From a checkpoint of a small transformer trained on Wikipedia: MLP 2048 tanh GELU, learned and rotary positions.
Each number is 200 + 30 x the weight over the matrix's rms, rounded and kept within 0 to 999. Layers, rows and columns count from 0.

# layer 6 attention value, 512x512, rms 0.101, rows 214-241, columns 256-383
214,200,172,204,164,196,153,194,198,200,152,216,212,154,161,167,207,241,222,173,173,197,252,284,155,194,221,144,173,211,190,189,232,175,182,206,189,192,201,237,219,208,222,193,127,190,234,175,197,276,147,228,197,135,211,213,199,248,193,225,186,220,220,244,171,171,222,187,242,222,170,211,260,183,184,196,265,149,148,185,249,228,211,226,190,205,239,222,160,186,201,113,166,178,189,268,213,188,177,179,164,234,162,202,204,148,172,230,213,176,235,215,205,242,206,182,176,210,160,158,223,184,196,216,207,198,148,199
206,246,139,240,191,246,211,171,202,260,257,160,211,244,158,198,239,176,229,188,210,178,252,214,209,178,180,176,208,166,176,206,209,240,168,182,213,170,209,162,244,195,149,193,218,225,189,224,194,207,223,222,173,198,212,158,178,186,198,224,208,175,165,152,123,209,175,177,153,153,221,225,181,224,193,172,229,198,208,196,165,163,219,180,253,211,178,201,199,199,267,278,194,168,192,191,239,254,147,182,177,207,229,227,190,205,164,172,169,168,188,131,209,272,175,201,209,170,212,219,145,129,191,179,181,225,145,177
225,193,219,168,231,163,181,147,233,183,204,203,171,181,236,196,208,187,158,198,143,199,223,196,196,196,156,172,192,171,123,194,149,235,164,217,212,220,235,251,205,209,190,204,178,232,228,185,102,277,142,235,202,198,204,254,209,178,209,213,183,254,238,190,192,153,197,213,208,202,193,166,212,168,164,233,174,156,179,182,176,168,154,181,192,155,208,186,198,213,182,218,243,182,180,220,255,204,207,221,200,190,169,211,203,181,219,227,264,181,135,184,231,218,176,149,203,191,168,188,138,200,316,197,182,193,241,178
186,215,252,206,213,211,164,115,205,179,228,208,196,211,196,191,221,182,184,238,233,192,213,192,168,246,156,194,190,220,225,212,229,198,165,184,215,167,211,186,166,260,140,161,212,202,213,170,224,224,161,217,182,160,219,216,213,217,199,182,176,173,167,163,194,148,228,172,211,190,221,189,167,152,164,272,232,175,171,208,210,156,183,124,209,216,197,214,243,146,220,232,185,169,150,161,191,245,203,219,190,190,216,193,146,190,197,172,179,204,194,167,158,227,148,169,204,205,224,160,154,232,185,198,143,161,141,242
170,221,218,239,196,223,142,227,149,223,224,236,210,189,240,223,259,181,263,222,172,205,252,186,218,196,224,175,185,289,187,190,227,173,190,234,173,203,214,216,167,202,204,202,219,214,265,160,156,176,208,214,160,193,201,173,193,257,185,210,152,225,200,148,226,175,171,208,217,200,166,183,203,211,173,202,233,240,172,206,171,169,196,176,109,162,215,213,150,240,207,211,249,247,198,211,168,182,173,221,243,217,164,258,174,177,216,142,199,178,203,162,201,229,217,219,234,201,208,210,192,230,201,142,214,190,237,154
155,171,192,193,191,181,173,202,235,178,234,217,199,263,155,165,248,143,163,233,199,181,204,247,208,181,206,224,195,243,206,198,166,222,219,215,166,199,230,186,206,204,143,153,173,153,156,186,166,185,216,179,213,201,211,221,201,177,278,289,206,184,162,214,220,181,186,218,228,263,215,227,220,189,183,191,195,234,195,215,238,217,182,162,230,189,138,190,204,264,165,166,163,227,179,196,189,182,190,225,142,190,158,177,207,150,215,179,160,192,238,245,216,216,241,203,165,245,172,202,214,212,234,213,155,160,168,186
221,196,198,147,174,215,178,242,176,182,163,202,199,189,247,172,169,166,214,214,184,236,150,261,191,202,174,162,208,210,231,215,184,228,220,171,138,183,189,233,226,220,194,203,199,178,186,269,260,231,180,212,187,166,240,160,234,153,188,203,193,185,239,184,226,208,164,185,194,226,197,258,181,264,228,150,169,256,218,134,263,201,212,191,192,166,206,218,235,210,196,156,242,216,194,196,196,277,201,210,213,224,194,221,199,157,129,181,175,236,205,230,138,184,178,213,194,216,162,211,171,174,183,245,175,216,278,246
283,211,233,223,250,226,213,241,194,175,253,178,201,198,127,151,232,175,187,166,230,174,233,178,201,223,219,154,164,223,164,185,177,200,174,232,184,217,236,186,210,171,221,225,246,185,235,220,201,162,189,187,248,210,163,213,165,236,238,245,245,233,176,224,197,217,194,200,211,224,202,160,179,208,236,150,184,213,243,163,174,225,203,145,200,239,166,196,242,229,197,176,180,176,286,197,161,172,159,232,250,208,241,197,184,143,197,231,250,229,212,174,207,149,176,202,189,188,268,171,203,196,166,201,230,213,207,226
188,203,216,213,199,188,202,201,207,156,217,205,206,213,203,182,172,237,162,232,238,218,206,214,191,159,247,165,194,207,199,246,145,207,249,200,200,215,245,214,194,242,172,164,170,182,211,169,156,223,262,234,217,210,162,209,255,191,148,209,221,245,149,212,201,196,151,206,178,166,190,171,111,212,222,191,242,217,182,147,217,183,168,164,220,174,145,142,142,192,213,230,158,186,195,183,182,236,187,190,158,196,224,186,148,203,271,217,244,238,248,231,210,159,158,182,219,215,229,162,159,232,200,229,208,160,174,188
219,200,184,177,259,184,205,205,171,228,159,165,208,187,240,193,211,202,198,243,193,229,199,263,153,187,228,202,242,171,152,163,178,190,149,203,226,205,225,223,255,205,183,234,229,249,186,179,221,227,216,162,172,200,170,208,206,231,227,217,204,213,221,194,208,183,153,203,209,194,182,234,256,153,192,199,165,167,193,189,198,224,217,235,158,182,190,148,213,241,222,216,209,259,186,257,203,173,189,206,157,186,210,170,206,229,254,164,163,231,202,201,193,254,243,184,172,211,185,225,220,234,238,220,234,171,169,159
181,296,195,195,237,180,175,225,168,195,178,210,189,215,180,218,236,213,212,195,160,185,171,191,201,188,244,224,181,213,183,238,163,204,213,178,259,199,169,239,189,267,213,219,218,155,114,151,193,193,191,236,157,202,212,187,195,239,148,223,192,151,240,160,187,207,168,194,242,141,287,176,209,226,220,227,153,238,173,241,224,186,124,156,199,249,195,238,217,210,203,173,203,177,208,231,204,208,222,203,185,199,168,211,259,116,179,214,181,170,239,137,209,216,221,202,224,198,179,186,149,225,196,176,206,187,209,154
162,209,263,197,206,229,219,221,211,234,193,175,199,213,195,150,271,149,208,195,224,222,201,187,222,196,183,209,231,144,163,204,232,251,215,158,197,214,191,202,199,204,220,175,201,189,175,161,176,162,153,142,184,173,180,224,218,227,186,253,189,216,174,181,196,215,200,165,186,214,162,208,219,196,253,201,215,202,143,221,225,222,194,162,192,192,176,250,207,145,248,182,230,127,172,183,182,179,171,172,175,162,134,162,209,204,237,218,226,219,212,171,139,171,228,202,206,205,166,221,247,202,171,162,203,150,225,253
193,205,173,130,166,247,178,155,238,185,160,187,156,150,252,175,155,207,208,233,173,195,187,157,194,159,236,207,227,216,190,161,228,225,220,165,159,227,194,234,212,212,188,241,182,176,203,229,243,200,202,160,206,195,237,212,143,234,204,234,199,226,174,168,177,232,247,208,167,222,226,176,165,191,168,221,196,221,176,216,155,155,186,239,151,187,209,154,195,180,217,165,206,196,237,237,188,196,216,187,189,186,227,171,213,197,221,196,197,174,205,199,264,227,218,211,175,208,205,188,196,216,195,194,160,191,236,167
165,156,198,215,211,198,196,198,217,213,228,155,273,142,197,246,190,272,181,160,218,219,161,159,150,229,156,178,203,204,186,196,187,251,187,238,116,187,163,207,243,197,212,174,173,234,151,201,235,199,219,152,207,201,161,214,182,184,170,251,216,228,239,227,227,189,175,230,180,204,254,168,220,228,170,172,179,200,198,195,159,165,189,263,173,226,203,172,213,154,188,223,207,237,143,191,162,251,218,160,228,232,156,197,207,211,222,193,225,174,223,187,200,171,143,208,242,228,143,225,158,199,199,114,228,160,217,186
237,236,202,233,230,144,193,196,132,140,188,195,128,179,229,171,219,190,182,204,222,255,169,212,162,184,214,206,217,155,172,172,266,144,184,247,201,212,212,209,194,199,155,191,220,132,179,246,202,213,185,173,260,179,261,157,209,208,168,155,205,278,222,231,192,200,155,174,185,235,162,183,191,211,224,191,182,214,174,147,247,196,158,200,228,249,241,215,260,218,211,216,220,221,177,195,187,170,172,225,203,182,173,207,173,198,251,177,182,175,187,208,168,229,222,239,270,249,216,240,236,204,202,195,176,232,172,211
241,208,238,199,171,245,199,236,210,257,181,199,203,200,212,193,240,214,148,198,242,191,166,271,173,158,225,200,142,220,163,225,148,212,188,179,208,190,225,209,191,160,195,162,147,140,200,202,197,152,222,188,184,201,167,209,199,203,185,217,202,196,203,261,190,228,185,252,194,221,229,174,185,234,196,237,221,206,248,219,166,178,205,198,243,183,169,238,192,202,239,261,162,185,202,237,196,204,188,182,155,161,218,188,226,253,131,239,193,231,197,94,161,209,242,187,170,188,213,169,198,206,172,250,148,213,256,188
177,195,227,248,147,158,140,262,217,163,233,176,209,210,185,206,277,205,214,202,204,214,199,216,250,188,198,202,206,189,249,188,225,193,138,183,162,242,175,189,221,243,195,216,191,170,225,187,192,161,262,214,228,179,166,213,184,176,261,202,224,190,160,185,206,215,234,207,220,256,233,158,146,250,231,223,190,190,157,212,163,196,187,185,190,239,202,232,140,198,218,216,234,211,217,164,213,170,223,151,173,120,197,216,193,203,158,216,234,153,249,193,153,187,188,233,163,221,177,212,178,187,237,158,228,220,201,171
149,211,192,232,208,205,252,221,225,203,230,152,226,245,157,248,152,194,145,177,249,141,216,151,189,141,193,211,294,242,220,158,199,177,192,221,165,203,212,256,201,170,158,203,183,233,179,203,231,182,241,221,192,204,200,179,187,191,217,154,165,193,181,212,255,185,223,217,178,217,189,208,200,207,154,254,169,250,159,170,247,199,176,201,178,153,195,154,230,242,165,183,209,166,254,243,233,182,189,221,212,187,196,233,159,206,260,161,266,186,185,153,183,215,224,173,193,233,194,170,145,213,208,238,193,186,161,229
245,175,196,178,202,183,233,227,178,168,189,194,201,194,204,183,194,174,189,157,167,174,173,176,188,174,221,226,247,161,219,178,196,242,275,247,255,228,242,187,243,173,177,242,235,186,227,157,213,218,198,153,207,202,170,192,167,202,173,103,247,186,252,237,224,168,167,190,190,151,223,186,181,176,191,172,238,220,210,170,231,227,183,139,188,177,166,190,185,146,208,227,120,233,187,173,196,218,269,181,183,235,255,131,218,178,233,122,178,217,234,257,240,237,218,192,205,196,139,216,249,226,209,100,203,201,201,182
180,170,171,200,171,143,207,164,248,220,202,208,173,147,208,179,196,180,216,186,218,254,160,157,257,172,217,135,243,240,223,197,173,204,221,201,235,153,204,299,215,191,224,189,216,164,253,193,231,213,244,153,128,180,205,239,210,177,192,216,182,199,166,194,175,199,183,262,173,222,158,216,193,231,180,185,223,232,232,205,206,190,246,153,182,230,197,202,185,186,152,200,217,219,203,178,208,211,189,258,213,125,219,194,226,237,211,208,156,173,169,204,201,211,207,188,151,212,213,196,195,251,210,210,159,150,185,195
152,184,238,173,156,238,190,180,236,166,271,163,198,164,229,210,196,226,250,164,214,180,188,229,185,205,207,249,233,208,194,125,216,272,185,210,189,183,175,264,182,224,262,206,199,247,219,184,221,244,190,148,229,158,229,188,213,212,177,176,219,180,204,210,104,229,261,186,209,219,240,205,205,238,226,191,145,173,209,224,184,164,200,145,188,212,155,201,250,205,236,190,235,219,220,239,206,303,222,187,237,186,230,128,204,200,217,215,214,188,247,196,211,223,186,190,109,284,188,151,194,235,188,186,217,246,182,203
171,243,209,228,237,199,215,152,155,238,220,190,217,190,251,199,200,226,199,156,149,205,203,241,226,212,228,216,237,206,167,214,200,207,171,216,213,220,162,237,142,176,200,184,149,252,135,217,193,212,224,180,181,133,218,158,169,257,170,186,240,152,177,187,169,180,210,182,235,212,169,157,192,225,202,182,240,237,172,246,225,172,149,202,196,194,205,213,224,248,234,180,209,223,194,221,191,194,230,211,239,213,171,208,213,227,220,189,244,209,217,186,242,226,159,225,200,215,226,195,152,163,177,178,214,158,202,214
185,209,226,208,194,222,212,205,215,226,173,165,158,190,199,180,191,170,254,218,160,192,174,211,205,282,132,160,199,222,192,190,172,221,196,204,191,183,264,205,179,178,129,248,236,267,241,231,227,177,221,261,210,149,149,235,141,244,191,257,232,198,220,203,221,242,188,190,212,213,184,208,238,192,170,226,224,228,175,176,191,160,194,174,225,211,192,194,207,224,200,180,167,212,252,222,214,197,175,168,186,210,231,211,196,213,190,248,190,260,222,201,178,207,237,225,211,173,192,236,250,177,202,196,271,176,203,202
178,213,155,186,201,175,205,205,198,202,205,218,156,186,186,195,176,254,202,158,237,140,202,212,271,193,209,199,171,216,191,179,228,209,187,193,160,216,193,213,222,213,124,220,188,130,207,158,154,178,204,195,165,173,135,184,211,218,198,210,162,229,158,233,204,168,156,260,220,184,258,181,249,181,241,138,158,203,200,185,181,172,145,190,151,215,229,224,175,238,224,188,197,204,162,138,230,268,158,198,190,262,196,209,140,220,219,200,203,230,239,184,244,197,225,183,185,153,190,192,209,228,231,194,228,174,189,201
226,186,239,214,198,189,211,180,210,196,267,218,205,204,264,179,209,227,148,257,234,202,145,200,204,196,226,172,193,232,144,187,172,195,190,204,177,186,161,186,271,192,279,198,203,160,230,196,162,186,130,199,192,136,184,169,223,216,231,255,237,184,206,196,234,186,154,173,169,194,208,168,247,234,235,185,256,182,212,215,167,198,178,229,207,148,184,215,184,216,192,233,203,169,192,186,204,228,183,172,162,235,188,191,237,120,154,193,178,151,174,227,172,210,143,155,184,244,223,243,219,201,232,178,188,214,266,184
185,185,221,192,236,191,179,196,245,219,213,210,163,199,151,155,175,245,199,232,208,249,210,189,232,146,196,207,212,171,190,184,232,229,190,234,196,180,160,218,184,145,218,257,181,167,152,177,243,222,178,196,283,172,192,262,178,242,231,193,238,178,191,149,224,240,105,230,180,172,163,158,199,180,171,217,199,197,176,199,171,199,227,191,148,235,233,245,194,266,155,195,189,176,224,129,204,226,152,213,191,246,245,191,233,202,255,224,175,204,180,250,255,198,223,233,214,188,147,186,193,246,188,244,192,192,189,200
185,214,176,189,157,158,209,198,199,170,209,191,155,210,175,210,157,182,220,205,192,190,241,223,199,256,196,201,192,232,164,197,194,199,107,153,193,192,126,218,180,116,180,233,157,122,242,134,229,233,228,211,230,170,180,180,254,272,185,222,184,239,189,265,239,159,129,206,240,181,238,219,168,179,223,203,217,177,203,175,117,217,263,196,199,189,235,172,163,272,196,229,152,190,181,157,185,261,212,176,166,177,196,179,246,257,151,188,139,221,179,230,221,200,182,188,223,154,166,220,228,229,189,169,209,182,188,240
181,182,209,228,181,183,202,182,232,231,226,244,168,142,202,203,160,138,176,200,235,189,208,289,184,207,248,237,223,181,208,174,214,157,165,225,203,164,209,194,212,197,208,210,222,182,181,194,234,227,189,174,278,172,201,172,182,233,212,190,203,185,174,215,252,196,241,196,233,182,175,195,213,176,225,245,211,167,217,156,166,256,165,191,230,228,206,154,219,198,204,270,205,181,225,236,195,233,180,228,175,215,168,101,171,204,215,236,221,218,173,130,135,222,202,236,210,186,200,201,163,219,203,162,211,232,192,214
# layer 6 attention output (transposed), 512x512, rms 0.0789, rows 214-240, columns 256-383
214,168,154,238,160,197,174,191,191,194,166,226,152,194,194,207,201,201,228,149,219,194,265,237,162,224,266,100,227,265,225,177,203,168,162,260,181,206,259,231,182,199,245,178,201,145,209,132,223,236,203,200,173,141,202,222,192,179,180,210,179,193,202,202,209,208,191,211,158,225,256,191,229,192,195,196,178,216,180,231,223,236,215,217,170,188,231,222,179,248,221,198,183,214,174,184,174,202,210,223,259,207,205,163,163,196,191,217,197,171,213,277,187,177,185,164,186,161,218,182,144,137,212,227,227,204,210,215
269,223,230,155,186,256,207,167,194,203,188,218,209,264,255,176,184,171,236,226,139,177,195,216,159,156,172,198,278,197,188,203,218,200,188,170,225,231,155,180,217,177,232,165,177,179,156,199,238,185,222,215,144,189,198,208,142,139,170,217,168,228,169,230,165,179,229,221,180,227,252,191,210,196,253,177,169,135,173,166,197,179,279,216,219,234,152,209,198,219,174,213,173,250,181,194,241,220,162,195,220,220,224,199,230,223,224,170,211,164,153,160,254,219,210,185,282,212,162,172,226,207,216,157,164,232,187,211
191,192,238,214,254,175,205,183,199,175,206,149,154,211,203,170,233,224,208,212,174,167,202,181,200,163,206,168,245,159,177,208,138,229,208,218,205,263,189,265,184,224,220,210,208,179,231,177,158,228,173,198,205,259,162,234,169,233,229,190,194,169,219,175,205,198,213,213,200,234,205,205,211,167,180,211,241,178,177,235,183,156,94,226,203,237,218,208,170,211,213,225,174,195,230,207,254,215,213,182,168,179,207,170,152,168,206,212,188,136,148,213,190,209,204,178,210,189,169,166,157,181,195,172,165,174,224,164
220,234,185,170,194,173,205,185,250,186,222,205,195,232,222,142,216,212,203,171,228,168,186,217,210,197,195,158,195,230,182,238,208,233,182,206,192,156,206,191,192,213,192,180,215,191,257,166,222,244,190,189,163,217,143,204,183,246,283,204,200,122,187,172,210,238,147,186,245,171,250,168,171,147,177,226,213,200,207,238,184,149,245,252,194,202,182,157,249,161,173,275,256,176,244,224,249,227,227,203,206,230,253,190,193,176,165,180,221,158,240,223,203,204,153,214,221,208,143,182,232,235,183,171,184,226,216,225
181,176,212,233,162,209,133,204,215,192,207,214,187,223,219,163,219,252,192,176,163,143,216,162,166,202,169,251,220,220,232,150,199,224,205,229,156,221,182,182,183,277,213,162,167,185,194,272,184,176,220,194,205,219,244,168,202,204,233,210,185,182,200,222,208,160,146,162,192,216,225,176,159,240,206,143,187,232,188,185,191,181,170,118,183,199,234,161,145,267,196,212,196,159,174,219,212,200,179,259,186,213,231,249,162,183,193,177,207,255,248,161,220,203,212,168,212,195,227,210,247,252,216,219,175,183,151,191
191,235,262,227,214,211,243,181,213,183,234,261,212,244,215,162,212,246,177,203,218,165,169,212,173,195,194,214,202,219,251,240,261,236,201,190,241,207,175,272,195,177,200,197,196,201,160,193,183,188,163,175,207,208,215,233,191,203,194,226,139,165,172,196,201,169,205,229,220,198,241,223,191,215,201,163,191,215,169,209,173,173,147,167,205,197,175,168,143,227,156,158,214,240,224,193,218,202,225,227,147,217,187,241,212,171,208,190,221,201,200,182,134,132,168,187,169,204,206,242,217,194,216,245,177,193,191,225
199,190,177,183,175,217,140,189,221,175,194,221,173,183,209,174,167,145,215,219,144,181,217,212,224,232,149,186,185,141,238,204,194,250,217,270,176,240,185,185,173,188,145,188,137,268,195,206,207,206,180,218,173,180,245,192,199,198,200,229,208,210,164,207,224,202,187,253,236,178,221,226,229,191,255,185,179,258,205,225,238,233,166,177,173,181,232,226,245,199,193,209,214,250,172,204,203,195,171,226,174,247,183,212,250,217,234,221,181,130,272,241,152,194,206,208,205,209,220,179,170,148,197,209,254,205,250,196
240,165,264,233,239,174,165,221,171,254,245,202,217,220,190,185,251,214,221,190,239,198,209,216,189,220,217,238,215,233,160,207,200,204,192,209,150,190,195,216,177,236,176,218,207,212,167,299,203,192,216,158,170,198,193,193,195,208,228,209,221,232,167,212,162,229,208,264,177,280,212,223,211,188,205,170,233,185,164,207,198,184,217,144,207,236,196,169,243,223,233,225,211,202,233,206,185,241,127,231,241,168,195,193,208,208,204,159,254,206,209,194,194,211,218,184,199,232,225,185,141,210,257,125,178,198,143,194
203,274,172,242,170,175,164,224,222,157,175,235,241,216,234,207,239,216,211,192,196,199,181,209,226,187,183,193,171,194,139,229,149,260,215,226,207,248,178,204,171,202,204,177,205,203,180,167,218,205,230,203,195,169,165,228,186,169,184,209,247,174,205,214,200,169,208,197,193,204,208,219,160,242,214,156,173,142,191,181,197,220,203,212,190,205,188,176,144,181,207,202,192,180,211,191,210,181,211,169,154,165,191,168,245,196,272,170,149,200,187,228,199,206,192,223,207,219,221,192,143,280,162,231,167,181,216,171
189,211,163,193,227,192,176,197,240,201,235,179,199,224,253,219,147,180,220,204,214,209,214,196,196,281,222,236,213,252,175,235,262,255,207,227,214,204,221,150,220,209,187,280,203,267,222,216,204,210,221,150,226,134,218,185,225,220,199,204,185,174,210,182,206,171,175,213,170,162,193,245,287,195,208,228,148,181,207,237,200,256,142,192,249,141,192,167,218,166,189,233,224,173,184,241,215,198,202,218,176,163,182,219,200,205,250,190,177,156,187,207,274,200,216,218,202,196,219,218,226,146,233,170,202,155,196,231
189,228,213,216,248,207,186,202,186,222,222,196,208,184,219,214,234,196,192,218,174,177,193,139,215,153,216,212,174,199,218,191,143,185,155,209,207,177,184,166,172,231,195,243,206,191,232,204,168,190,150,164,119,213,183,187,224,257,198,233,210,209,213,218,207,202,208,205,217,195,269,187,197,221,177,254,208,205,209,193,148,205,188,176,204,194,128,238,131,167,176,190,199,252,191,205,236,192,153,217,212,212,159,184,219,202,238,184,253,158,221,233,175,213,154,264,188,161,252,212,197,201,194,165,180,189,183,206
223,179,218,235,183,177,221,233,170,246,228,232,208,216,161,183,224,150,195,156,196,173,154,238,195,180,120,252,178,214,212,199,196,179,233,138,215,210,170,218,204,186,195,248,182,248,203,200,196,224,226,165,219,196,134,242,221,204,183,185,171,222,206,175,188,177,206,192,193,232,212,241,182,251,221,231,208,190,205,251,241,148,208,155,285,183,187,210,248,186,213,177,202,157,185,172,173,169,220,217,139,196,177,177,192,148,196,204,239,237,205,194,160,121,116,193,185,194,133,200,210,186,222,205,146,153,170,206
199,171,158,203,195,231,163,177,210,181,169,220,170,141,266,205,195,255,196,210,211,189,186,208,182,143,186,253,192,262,250,174,159,191,208,230,223,242,175,184,144,174,151,276,160,223,211,200,190,215,159,188,205,253,262,174,188,194,172,191,231,194,193,181,185,202,210,254,226,215,207,164,192,146,177,206,184,171,216,175,194,187,173,210,247,155,219,191,192,182,191,199,204,185,175,115,205,172,216,224,239,226,209,173,189,189,184,191,239,221,179,176,186,197,223,189,207,213,180,226,155,191,171,166,106,187,225,202
218,203,203,200,209,212,164,228,204,175,330,170,209,175,161,224,193,197,188,192,186,247,178,188,185,186,192,152,183,171,192,170,191,240,231,210,193,166,248,239,175,154,174,198,220,239,219,198,235,160,246,208,251,184,202,202,199,263,205,228,189,206,232,262,233,180,232,145,279,191,187,214,192,212,157,183,192,272,259,232,231,231,188,178,195,162,176,251,200,160,130,206,172,251,201,163,162,232,241,196,233,202,176,206,187,236,171,237,227,201,197,186,178,212,179,232,220,185,133,183,173,189,193,149,216,211,205,182
200,240,173,218,175,222,189,229,205,216,220,255,206,182,239,201,220,243,187,244,227,231,185,179,197,205,205,215,170,182,172,267,209,169,194,208,113,210,185,118,201,137,162,186,218,213,219,244,190,220,178,212,240,183,193,209,201,146,127,186,174,190,220,211,161,212,130,214,244,250,205,222,207,152,243,241,223,262,170,214,189,178,197,216,195,223,265,197,249,217,208,207,239,194,164,184,154,206,237,183,200,228,119,162,170,178,218,129,171,156,178,231,207,214,212,242,272,200,151,174,203,148,141,237,119,176,215,222
198,198,185,163,227,197,215,191,197,212,201,218,202,185,203,228,174,213,257,243,243,173,207,229,236,191,187,239,184,217,206,183,176,210,192,206,237,153,197,211,193,172,199,209,135,153,187,243,189,150,209,202,162,207,202,211,224,135,171,224,175,189,183,196,149,250,199,187,207,223,182,241,213,197,178,242,189,192,197,242,207,222,195,185,228,216,259,223,192,229,154,258,149,198,220,234,180,193,226,149,113,163,198,224,203,246,175,202,183,208,193,150,185,228,193,210,196,236,272,174,195,187,221,232,227,191,265,186
219,206,224,185,220,182,133,203,226,168,203,251,265,239,249,189,199,205,227,170,193,207,202,237,204,173,219,147,246,235,217,204,222,234,194,188,169,208,222,216,167,221,156,207,217,134,223,221,177,131,202,208,159,261,241,202,191,219,165,186,215,191,231,216,208,193,192,232,201,228,202,178,208,248,213,157,211,235,218,197,234,187,187,226,192,245,215,254,178,230,217,167,179,208,226,126,191,205,211,224,186,163,202,213,233,206,212,261,199,193,273,183,179,180,222,224,185,223,225,212,149,138,202,169,194,182,225,233
171,151,267,250,198,233,224,198,190,237,200,159,200,229,208,178,209,187,182,186,209,159,256,185,175,165,233,207,227,233,209,218,188,212,202,139,230,203,157,185,193,181,207,180,217,204,237,170,175,133,207,202,223,186,173,230,221,204,170,195,217,165,157,207,225,178,185,174,217,227,207,240,165,196,232,193,109,210,214,171,220,215,179,196,162,151,168,176,215,243,245,213,201,169,179,228,278,228,214,230,195,179,225,238,172,202,194,212,169,186,214,217,197,217,230,157,155,242,237,180,147,190,213,266,252,135,205,207
194,198,206,189,205,142,198,172,211,220,212,212,167,165,165,158,184,174,204,251,186,133,175,207,177,233,193,172,177,163,216,161,171,216,169,195,199,192,162,177,211,207,151,171,197,136,213,208,232,223,249,159,194,197,228,194,200,217,256,185,179,189,184,253,184,196,125,183,211,183,233,186,189,244,199,265,206,214,199,195,159,203,271,232,226,158,173,256,171,200,238,180,194,227,182,223,203,153,208,199,158,247,231,176,228,145,219,182,193,157,206,245,150,258,228,219,218,257,183,192,225,234,215,191,163,201,197,239
218,172,138,222,218,108,222,219,193,230,195,156,154,175,244,188,205,171,221,168,199,200,257,211,248,255,186,208,266,202,231,206,200,220,179,224,200,192,214,223,203,232,206,234,202,235,201,200,181,219,156,220,235,155,221,174,188,229,198,222,205,157,199,258,147,217,243,164,241,220,190,227,248,192,200,159,210,208,172,255,201,181,259,162,179,201,166,168,214,178,220,185,141,206,210,188,188,182,178,186,191,222,175,227,168,161,181,181,243,200,238,216,167,199,188,187,143,245,198,175,134,219,219,234,152,192,200,204
180,202,179,179,139,233,187,168,205,243,179,167,172,169,194,209,222,208,206,207,141,230,201,186,241,240,184,204,236,299,244,207,222,206,193,233,173,220,195,179,195,212,219,226,236,187,261,191,167,195,213,173,245,134,169,206,209,199,218,213,248,161,221,204,172,167,240,190,250,235,203,225,273,212,197,197,228,219,177,156,185,192,148,182,205,176,165,220,251,201,223,181,166,180,181,278,232,153,226,212,230,219,188,177,185,206,193,188,214,194,257,240,272,197,171,184,135,299,202,195,146,238,151,206,226,215,207,214
196,251,233,198,203,267,208,183,186,148,212,185,208,207,184,160,246,219,206,192,152,186,244,229,196,203,254,161,246,218,187,246,166,196,219,177,134,160,145,207,185,165,213,189,132,252,218,199,183,236,171,155,181,177,176,209,218,204,166,200,152,237,198,205,248,190,204,153,174,228,233,184,176,200,227,196,185,171,217,254,224,148,157,164,192,203,239,136,181,204,195,233,209,236,200,164,214,175,192,165,236,177,159,218,170,220,193,223,190,194,213,177,234,212,186,242,175,201,105,179,190,139,244,196,191,197,178,175
174,191,202,228,244,188,178,207,210,141,172,182,219,202,184,180,154,189,222,211,197,189,178,171,210,213,211,152,164,255,209,157,199,191,199,186,181,183,250,199,105,204,201,211,181,222,213,271,159,199,243,203,234,167,183,275,120,224,175,214,193,144,194,210,188,242,200,194,236,191,205,216,245,239,170,202,226,210,136,152,207,210,293,269,230,189,217,175,170,200,166,214,188,211,220,234,230,231,229,216,208,206,177,202,188,153,176,252,220,267,219,205,137,176,200,206,179,172,142,253,252,173,229,206,252,180,205,183
193,243,221,210,171,169,228,206,215,155,218,194,214,186,233,180,217,190,187,174,228,212,248,266,219,191,254,206,152,222,214,160,211,199,179,182,151,227,264,214,177,174,213,229,210,227,193,194,196,157,219,213,184,201,228,193,225,267,166,216,140,230,185,235,201,126,199,195,170,215,217,180,212,219,209,193,229,223,190,172,204,160,164,199,213,231,254,190,248,201,203,235,138,223,224,161,226,245,199,182,148,213,198,155,154,164,222,187,190,194,213,214,242,214,252,191,219,151,179,240,184,254,214,204,217,201,187,161
178,234,252,215,182,247,197,197,184,185,228,183,241,200,239,205,153,147,165,135,195,177,197,198,229,228,206,153,167,162,257,198,220,143,221,222,192,203,207,238,255,204,233,242,170,178,142,154,206,172,170,190,274,200,257,139,258,257,198,208,225,218,211,186,214,185,198,182,205,173,212,162,193,229,238,205,157,213,176,203,153,197,192,220,211,207,147,183,172,185,168,178,212,165,159,220,179,245,178,203,180,176,203,163,196,178,220,226,192,220,146,255,166,260,173,150,202,230,208,173,200,116,215,215,180,238,227,149
219,210,190,195,214,216,181,193,256,206,247,201,231,213,143,171,214,220,211,208,229,228,228,178,170,197,242,209,242,213,190,164,203,237,165,153,181,140,180,174,197,205,209,214,189,166,196,202,198,216,211,223,220,147,193,228,169,169,222,200,264,194,229,178,193,171,171,182,219,203,153,158,221,170,207,189,223,168,201,278,200,222,178,220,203,201,215,225,189,207,203,215,167,231,170,147,208,226,180,166,248,240,223,193,194,160,174,198,190,137,177,237,186,209,145,235,232,258,227,220,207,240,167,226,215,228,159,192
150,176,178,182,244,183,197,207,194,180,194,153,187,215,194,170,116,173,214,209,243,163,203,185,163,202,179,184,116,220,209,231,188,179,170,207,178,205,221,230,183,205,147,156,179,154,258,204,193,188,199,216,274,214,249,169,181,228,130,212,203,224,196,213,184,197,210,257,196,134,162,179,221,198,198,217,226,187,206,206,158,196,223,217,202,196,217,209,201,168,192,282,186,173,236,173,227,185,221,152,170,226,186,197,259,200,158,146,152,193,227,216,210,195,168,209,205,204,157,173,187,135,208,201,221,168,199,239